config.yaml
hidden_size: 128
num_attention_heads: 4
norm_place: "pre"
positions: "rope"
parallel_block: false
init_std_o: 0.0
init_std_up: 0.0509
learning_rate: 0.00949
warmup_steps: 200
dataset: "wikipedia_en"
Each number is 128 + 24 x the weight over its row's rms, rounded and kept within 0 to 255. Layers, rows and columns count from 0. Numbers have three digits each. The size before them is the row's rms in percent of the matrix's.

# layer 2 MLP down (transposed), 320x128, rms 0.148, rows 248-281, columns 0-63
098:148107115164122136149123160112147137122147131160109102120116113142174171115174107113128137143145103141122145111153143085114124172120128092136118149139157133129138177101128129149136128126142136
105:132101148173109119107145102139142125129160165093105111125127138135111121142109167131109123133124043157121125151173113153119130122115147128106144144169131124122099147113164165160146164101100135
113:155109148185134092101163155141114102128121126145138100118124125088139142157108149132143157139132140109107130120182128128118134109176110107116145112118162147132095151132165068081111157149152090
103:105117170130111118138144139155102118106125130139110084146162102127123133148131141103136132104093147130193123133154179086132113158120081111148130103094117115113091162144093100109143107168103144
096:104143129133164131163160114111124102123117158126095124098098133163144087132134107134145169102133121081130153092114136136140154117123115085138119122156134148118146132109084137141100155118155156
095:197110149120139142125132162150116147110111128105105085157155100104146122151133157175109106103132140144101166159123087114144143125129133117107109174111128092162165132104172116152097145115094116
098:131147145149161108123145092135123142112123099143142161133123110124133157079115115142126144083093119147144134118156111093160162109071130077134152139160136095140099126124125122107120071185147102
105:120139184146101117107088132117099121106142141093138085153171068114124152141097150110115136150142107123126103132103146145110120119098153109152130109113146100111133130126157134137118127124124143
101:137107158162075129081113113117165134138158116109117127127123137110159124152103129133083171108121100116136147116131125174153188111094142142133124106113147152158130129131131108107169122088078134
100:157091153159099111131150154128114118142104176141141126151117127109180102126095178097177105139114119128148126107126118113130114112127172136126155127108130123096119139086087113152124107150133098
098:108172157142198128136117155126155142121123140144097153166117163128108135164138191120142092114135120092158129104110126127155103151085163124145157140160100189119133135092136115145116176106138121
109:101175148098160156089134092149141090086160128126107155147146147116127133130141099156116132162142117118121115139073129139114098169116157104127159139092172147139114161103136074109115075112093131
099:140156136116166180115157103116146156060119133138085122125140144120117130080170132175099147141162133133132119125136119131106169126100173108119147142146134106134111133131159143094131142128142092
095:120152140167099106148087152140161112119130123105113068115132090096123104117118098137148109105129092154166140164132135146089066161140127119080143154117129090117119127165122128143122147125120119
098:134145146101135146110131118103121126121132153087095121106134143152135117136131124145139133098110143112138134126116134137125115157108148132123119112134170105155156146138084138101152088143106107
095:169136146112077120109130103151126123145107107093109101131146134132120168187116177153102113124142134143147141169112132101089101136102139115136144118127124134122109174116108110121101110145112101
101:147123123134123144144169140068103105165136126117154123176150116103144137104128157121071117131141092116152108130097126157111135114090109086125138104139138127090104167131106165126137104118160136
092:118166160118161143132092112146156096112167113089131105107156155131149142094091166156156132146122152122102106148145107139136107161141153115138064164133146148088130158125096126133172142133160124
093:057133146129173123117115114145144101147142135115118124155144142118131164165158111170152159139158170106130117119130114153093127133145119129129145114128131146123133113133140134129106146140121081
102:100115136160179130149124136149076115128154151149140127159126142116144150108118122126122174142144177100107095115164150151135106153104185154123121141129102142153152138149145154151140138149159125
078:123101158115062127131148147203131135158149114184100124142134104126131079116124123126180121088104108102115159165139095111122148156122126123125193107101101114130133107111140122132136125097127106
106:121143116135127169120114158136122109096138109117115137150153156141117150165103140177082119137116126114094142169088144097082103143105157145171118151094148119138124131122166088163159127136125139
103:125090181123116097072141153120076175132113094147101142129165136122139110156135150149093126117154115131147153108172110114110096148123151182123158111146098168153089107130162123115175122103126143
099:135108124075104111130101098130125110123136102112138118131075129113139174202127109164101117103131128187164158070140088089147103110138139120142079139119109126116127112115094151122094159089131107
099:139142109120163121146156127146137132114129146114185100134099168174131139123119119127127134155118153132184129095145121126135128134125145135109117099122140095104119119141140142105104127170115106
099:126105170077133111116141119130129161141139132141193203131188152119094156102147144119102109106131147109159104159130108136125087141101133139157124158105109153109100160076134107158113083147137109
091:145156166109135093146138129134089099114173124153100111113161112083086115154091190125136149139117106120110157146120165107129140124112126155116165086118111136153129143161077123119172115131128117
093:128113155121126081155113130090116116161122129182104111100151129150147099159161145121089080144131091115152129095101114165183154071182164167107154129118140139119133126127124117145105139173126136
094:113184108138144134118148119123114106173131106102116121139149120180146141122114106075134126177148116161133144138098124133160112163145116120125118117105112102099129097123123127152115104147149172
110:119129118133181111155108101124145111094176159128129145088162124099099122116140130140165148192157113093095112157140150100136134122136141162123119105110149090116122109102144127108118101159091155
091:115125160119106113134110130153123118161141143144078119130170108118110135159113139142115123131076106135142159140115101089132132133172127077119172122113125143163091104105097138132125156152150140
103:110139113144122118151111072139110159174152131125111143136148126158133175144136123083107147143111160150100103104099090127147119183137108109144105120111099141118148097124118149114114146146123113
096:126124101165164135135097118105114149088083184108136102124126116135114159095141141147120112166078110108133115095120143125128151112091122102140155157065135111105116135128073164112137139138165106
096:115139133102171105148134138141110121146091126168143155149155185076110114136167174131136156119115133112097106140151109138129123152141124104088125100089099122121109116181127103119130132122083111
# layer 2 MLP gate, 320x128, rms 0.174, rows 249-281, columns 0-63
091:133123105137121105131118128116162138133136111088107105141081126156142110099136105136149109104075090121127118110113110101120107158113151128085077144139092138110145110105142089117152138148114109
098:110117120134139179093138139125126144135129145172129163113140149141110136148089168174132104139161153116145182182150147134087086124091110147106166116152103142123155124114116115113133124124119140
098:116121104142156147103142142082079146165149123091116101150095101127128104130122128110108139099124112143118161133134102091140110168161170130193131141130141141155123113102167131129145113150132155
093:125128134098118167113140104150079149163123105136100070135101131114104138134155095154129114096111134126122124178137140165076138110128135126116172159114145130159096110092147111158128114136128175
102:104102107114105123149144113117106151080159134136148141165111117172114140089138131107138118146119093090154147131138120166154157116165119091108141098141110150131136138115137148094168131155184131
096:106152084117122140147142108096161110104114145114117136145118154141090128137112131157111112104178132136168114118168108074142127162073113128130135141151092132107129141134139162137090118124141121
095:130129163117117131140140169127170117150102181118124149125122120156171139110128120103118113172145092091141110131120173152092117140092139130141119133147085110073139152098097103180153145111059134
091:112115156100149117112109153128158168091135147111141145158120137122160173143119124064071107154137158107120101155109149105104142166170176127101165174140152097130132160120126149109095075180112110
090:149114164130139113120123103160065162096109149163084143111155159141126153098143086123147116155108095117105098111148128148112171183121117133115169082146098101170133096165067132145129124088133142
097:195137092136180128127086160124138107153104129157117160112162151115109108115087138128145135172159129090073182131146133127109124145104129130081134104110141122131100130120134125137129130124137162
101:148096187096136129112130132152149138149139150100090128130162120151120127104106151085120122136125137098149109077092150152110124133118125119128135134148140143116136123118138141158095153156104150
105:145140130139165090107156105102114115146079107131080094088154136118160156128141116166142150161145110139116105129110152138128136136140133134141162126078136147113151148159136118134126066122087089
108:151148137150154153130085120145152080123140112111174154132117134168084156138159094134143128122124154177111138141137137117102064081125146045121119168119112139130133130130133144106129147147118101
106:138161131111146109154125122148082137128171105154161117137129139175166105124152116128180121146094105114105131141149138105120122154109114077147108094117133135152107169119117163118145144113122156
094:134136118147109122155118170131169144077152094124131135140127136126116150113151119158120133116095111117120097146125135102126153131125105080151108094150123095145162175134154110143145102094134128
098:090144138070115140157163137144121116190142138126126088127140151165149083150168143140135075151109132098140154183132143156131120151110129158124142115103130128153143146110102103111130165176144157
098:174147128088159101129118142151146099117084103130099120123130109135116117141143126114115128133129184154092137155126138121118199183108140107142106126155134117140106102137122149103124168128162133
087:160110141130113122132104112152153130149105129098103159079122129134083133079118147147077125079084166112144113149136162111089109137097173133116150129115140101130147154165117096150096145143120119
108:116110157154124151099128124150152108132126134105136142129156130124081102110096110118111127105144116160126131168089151129061142138128168114099151152166122111121146136073149115095148106156117093
091:143152128124143141131171135104109123121128128109132111124137112089128142151112130111120121111102111136096141128091143126152089132164134135123124135105105116106100130124149068081111147151147130
097:169102131143156113135124114145136112130161166120105120113117132104110148147144125091118116083158122151140177130115149118120126114137131120113121158173145129162132110117118106120080164141146151
098:125128079168135103118105149186086154098152134094128123133085160160129123090134151152136153081113094160144116145123109108109181092153144121145122138138173155160141103131146134150094081092111129
092:133109153168122120144139123157152130113121122115068125131153120124116083132143128123164119130140116107122107171104188133110153111147143133119125109160098099146116146105133115146146095145132158
091:126152138126129160158150126112133156129093130155137148090125136151147100104122171191139097089130155161132151092108129115105088146114088131100131136117103142115138145074129115112102115088132130
112:162144088157161115132152134137159136118137128126081108108161142108186140131099152123137125156120145094095114113155155142144154097142115134124143101111135090118088153119132175121102118152092129
095:137164143140140083132143119090136151121158125117106072147152137143128113164121128163142123148095157128120121174139114115126161118143145137138128107158122101106137095130103126136133156166139156
107:132130157162106137173121140128088145120077120118135138161105135131126120144115126107170151114119161153106103145136131152141153172106109120111087141079131117118115130118120097120139142139099118
087:129156123146117142154116171110130137110102132103168091113177116145095085184158148161100110135137116130120101141171130126074104127119148147131100143136101119161145103134145160115066163122122132
099:138124123095162151110114146147118144135106082174100130153135148175142162101125130130122174175104180152156126113146133122150168149073117106129113140150159162115161111126096148123155092144141136
088:085154120146161120149119133160138131125152160133082115167099160165136143099090147156109143106130140138129175128157142083142071157085121111110127127109161120131106132108132161105136136146128162
099:152127103121096152133136144153155114122113118150134098119164132125105119095101118122112121140093104111099148102151178119091146141099144154107124155155105122098096132111082135135138074098128117
098:172106091096141159133101141173162147087128145089132122124142098138110158090109106123117109135125070125091123118111144144124124110103144156147128133119131160155143098125087131132110107125123114
099:129120095155150143128108131130129125151122109084138116132083154088098151129129128102129110141138193115134136067103096167126146114098116138149129132108162133142113115132128158151137098117157111
# layer 2 MLP up, 320x128, rms 0.165, rows 249-281, columns 0-63
095:143151144114116136135107141107170139143165165135117128141111133165168155109117164152145100172137122146136131128169140140145144145112153125130140172124127159143117143189149096162099104106125095
103:140084120166146131087110153156115114100089095156108134118140140154139140164067133138155135137138104151117122123159129109080096108126156110139173116090116135128137181128152091119111093126133120
101:141123156159150120136134127120105145143119114093082172165115167117129173120086120158138129118109102119151139118138125131114118130130115110113135153107109174126138172132147158180154160176099149
097:153114155185124143153123098151119139158158147129129129116084138134097139078142133162129092104096096148120158104127111140131159148104102121075099125165076133127135106088123130164159119123128136
094:151154131141123145116151104104134138188117103138112178141159171116138143134131117111120134115081146113115152163099120113119157138151140141106126137134137111121061096113121125176098142144136137
094:098141137137100130087163129129118126164090148121153128130143107148136173137130141128129119169091090118126143143137142143146144127100085157121102111127116118142130158137126134122132101155124158
105:112119163127139115124126142169113164134107109107155078117137146124097110131102122141134158116138140206149136118192128116154110141119158147121133121128152068126149061091104160095084130156115166
092:114147116146122113097127103101072135111070133106157069134144071115134115136134135134101172113123095175104192074135131123120100075065107137125153130099102118135086121094139141130122109102169120
094:115171131127125091157143121081108136173095121130126111129114159122136120107094181150087136118137132170164157145141132098115115112068131070112137087128127119132125150150125164080141126162115144
094:163105134104170128135143142102158108131136137165135122128180171131117125131139154162087125117139161114176101109042133136153126139151139113122170120132115112104178130156119120144133144163113173
099:094130123123108145128131146115140151115137098084114087102134110141125201161105114131167115197114147126147157158123150113079124146135156137105094121147113116131161148156116079122122113140129130
099:116131178150135149119138162116101108131102123124085181115141177133142091146131146146130094131135165181104117142121087097099147139121100129140135108135181120122144154130143088097131104169144129
115:091118151118087092173102133139122112142121101114136140141118107131104168134164095148172132095133154154127135103168157125114092148108139141094096139112089086144108153186156147179112118125145137
092:099138124127144087146093086101142135114138095145127102149171123158142096156123095118128094138106154128133136119160154121108096130141098091116167126091105088122101099130098163120158155098112126
097:105135159176145134154177114098138148128092152145132152093110138110155099120097109121178165154148095085106118145133135096099127127181133117167080116141112099098121113137155144139144153080140134
094:147124138142115163126123124166119133123153155161117159155144101144158130121110130119112103108096106173091110133105132149107141113110131114133130137158112162085109141145138122098131099105099090
094:110111159118131135126094166151101141159165088103124161134098121157132157147107125131143145163117147121117195122151162108169099128116161114115165110119113118088149170144125126148140123136190124
093:145111111075128115113125136149116085160148124116096163157121144130116162175153163120132124118119105152141145180115158150141135114120143124164157149105129159126106112120120109135152116139139127
103:124130119117152115149154147110116129167135151131078130114131130101086111107116095142091128127082131144075128129122161079130124124066108131112105129113115144179123157107119126134120156116180100
086:135155135128136143117131116147076152112123135164126121152119111106145084126142112146132105077104137082105110142114115091156131160119121117131154137164096122120107117150137128106130116139174126
098:118131116123093168120124110142102107132133121114121137131087146132151151162119127141099172147111144117146168121136117103101124118069083120111134157103129107152114115148161100125125140144122098
102:147150115134146086167143089126089127135138165086133147140141158110083116084144113134118166120153097093112114130143079105119167134146138070149148102122141111103146110123138198108151140144116155
089:126126155140129093152146169148173114110136145167101139152113093133143120104121169181111110123125132106153167189123144144138151109137127113127131151128140122169122138104134103122174061089153101
102:110155116103103089111117132097090107166130087093129104081144109101110159116150110102133134132112066112052106165100091084109115117121103118137136126150105132107105175137082131164110118146081142
101:134134098145079098113129109156136130142150140152118122161141144146151131088128139171128097121143149166186168140111157135150124152128133131124081153110109133138100195136145149151124094142130130
089:101117081103110149127110199156118111176125136124087115107106154146132129117100126158132142124098092149118118151130122140115085156121162142154126111116121128117120127132164138104102125114166176
109:102108124106115082123129150100167109087160119134136134114173118172146138114104105124134124130131106121130166134146134145112117098151148155067142146134154106128109124137132114124133107145168089
086:108143114143139124112128137146090099133116129088130146117144120123140091121197117162079107133129153080123092118133110074108124109181133110120113106114115094114141130157133129130097121134121137
110:119152128149135138137103118111122117133150126130150127095151132101114108148132118127150115167186098096103127160182118071159169119126152125152126061106133129118140116106115108134134091124097144
083:104151126110097120091132109162129159146117171107100132134154189174088157115093131142141129135139164112155088124131128109140081154097102111120102116132128161150154117101085147157140173149116163
088:181115168154136134166169145151161124096123128103132140152128113109125131165139146122083126123115129113124169097093156112164160127105152157134110143128086142136112113142132118156144120111097161
100:126160119174141093100135150133129123136098138137138069141129129129134151083111127129120143166114142085113086127122141099117112140116158109160131123177095154147129138119118172154159099107154121
094:150134150141125149074133132118129132142173139162111126165125146117124162111122131114131159132162151107103139165097192146131198108134098106111098122128122108123132116162130102141119150108109130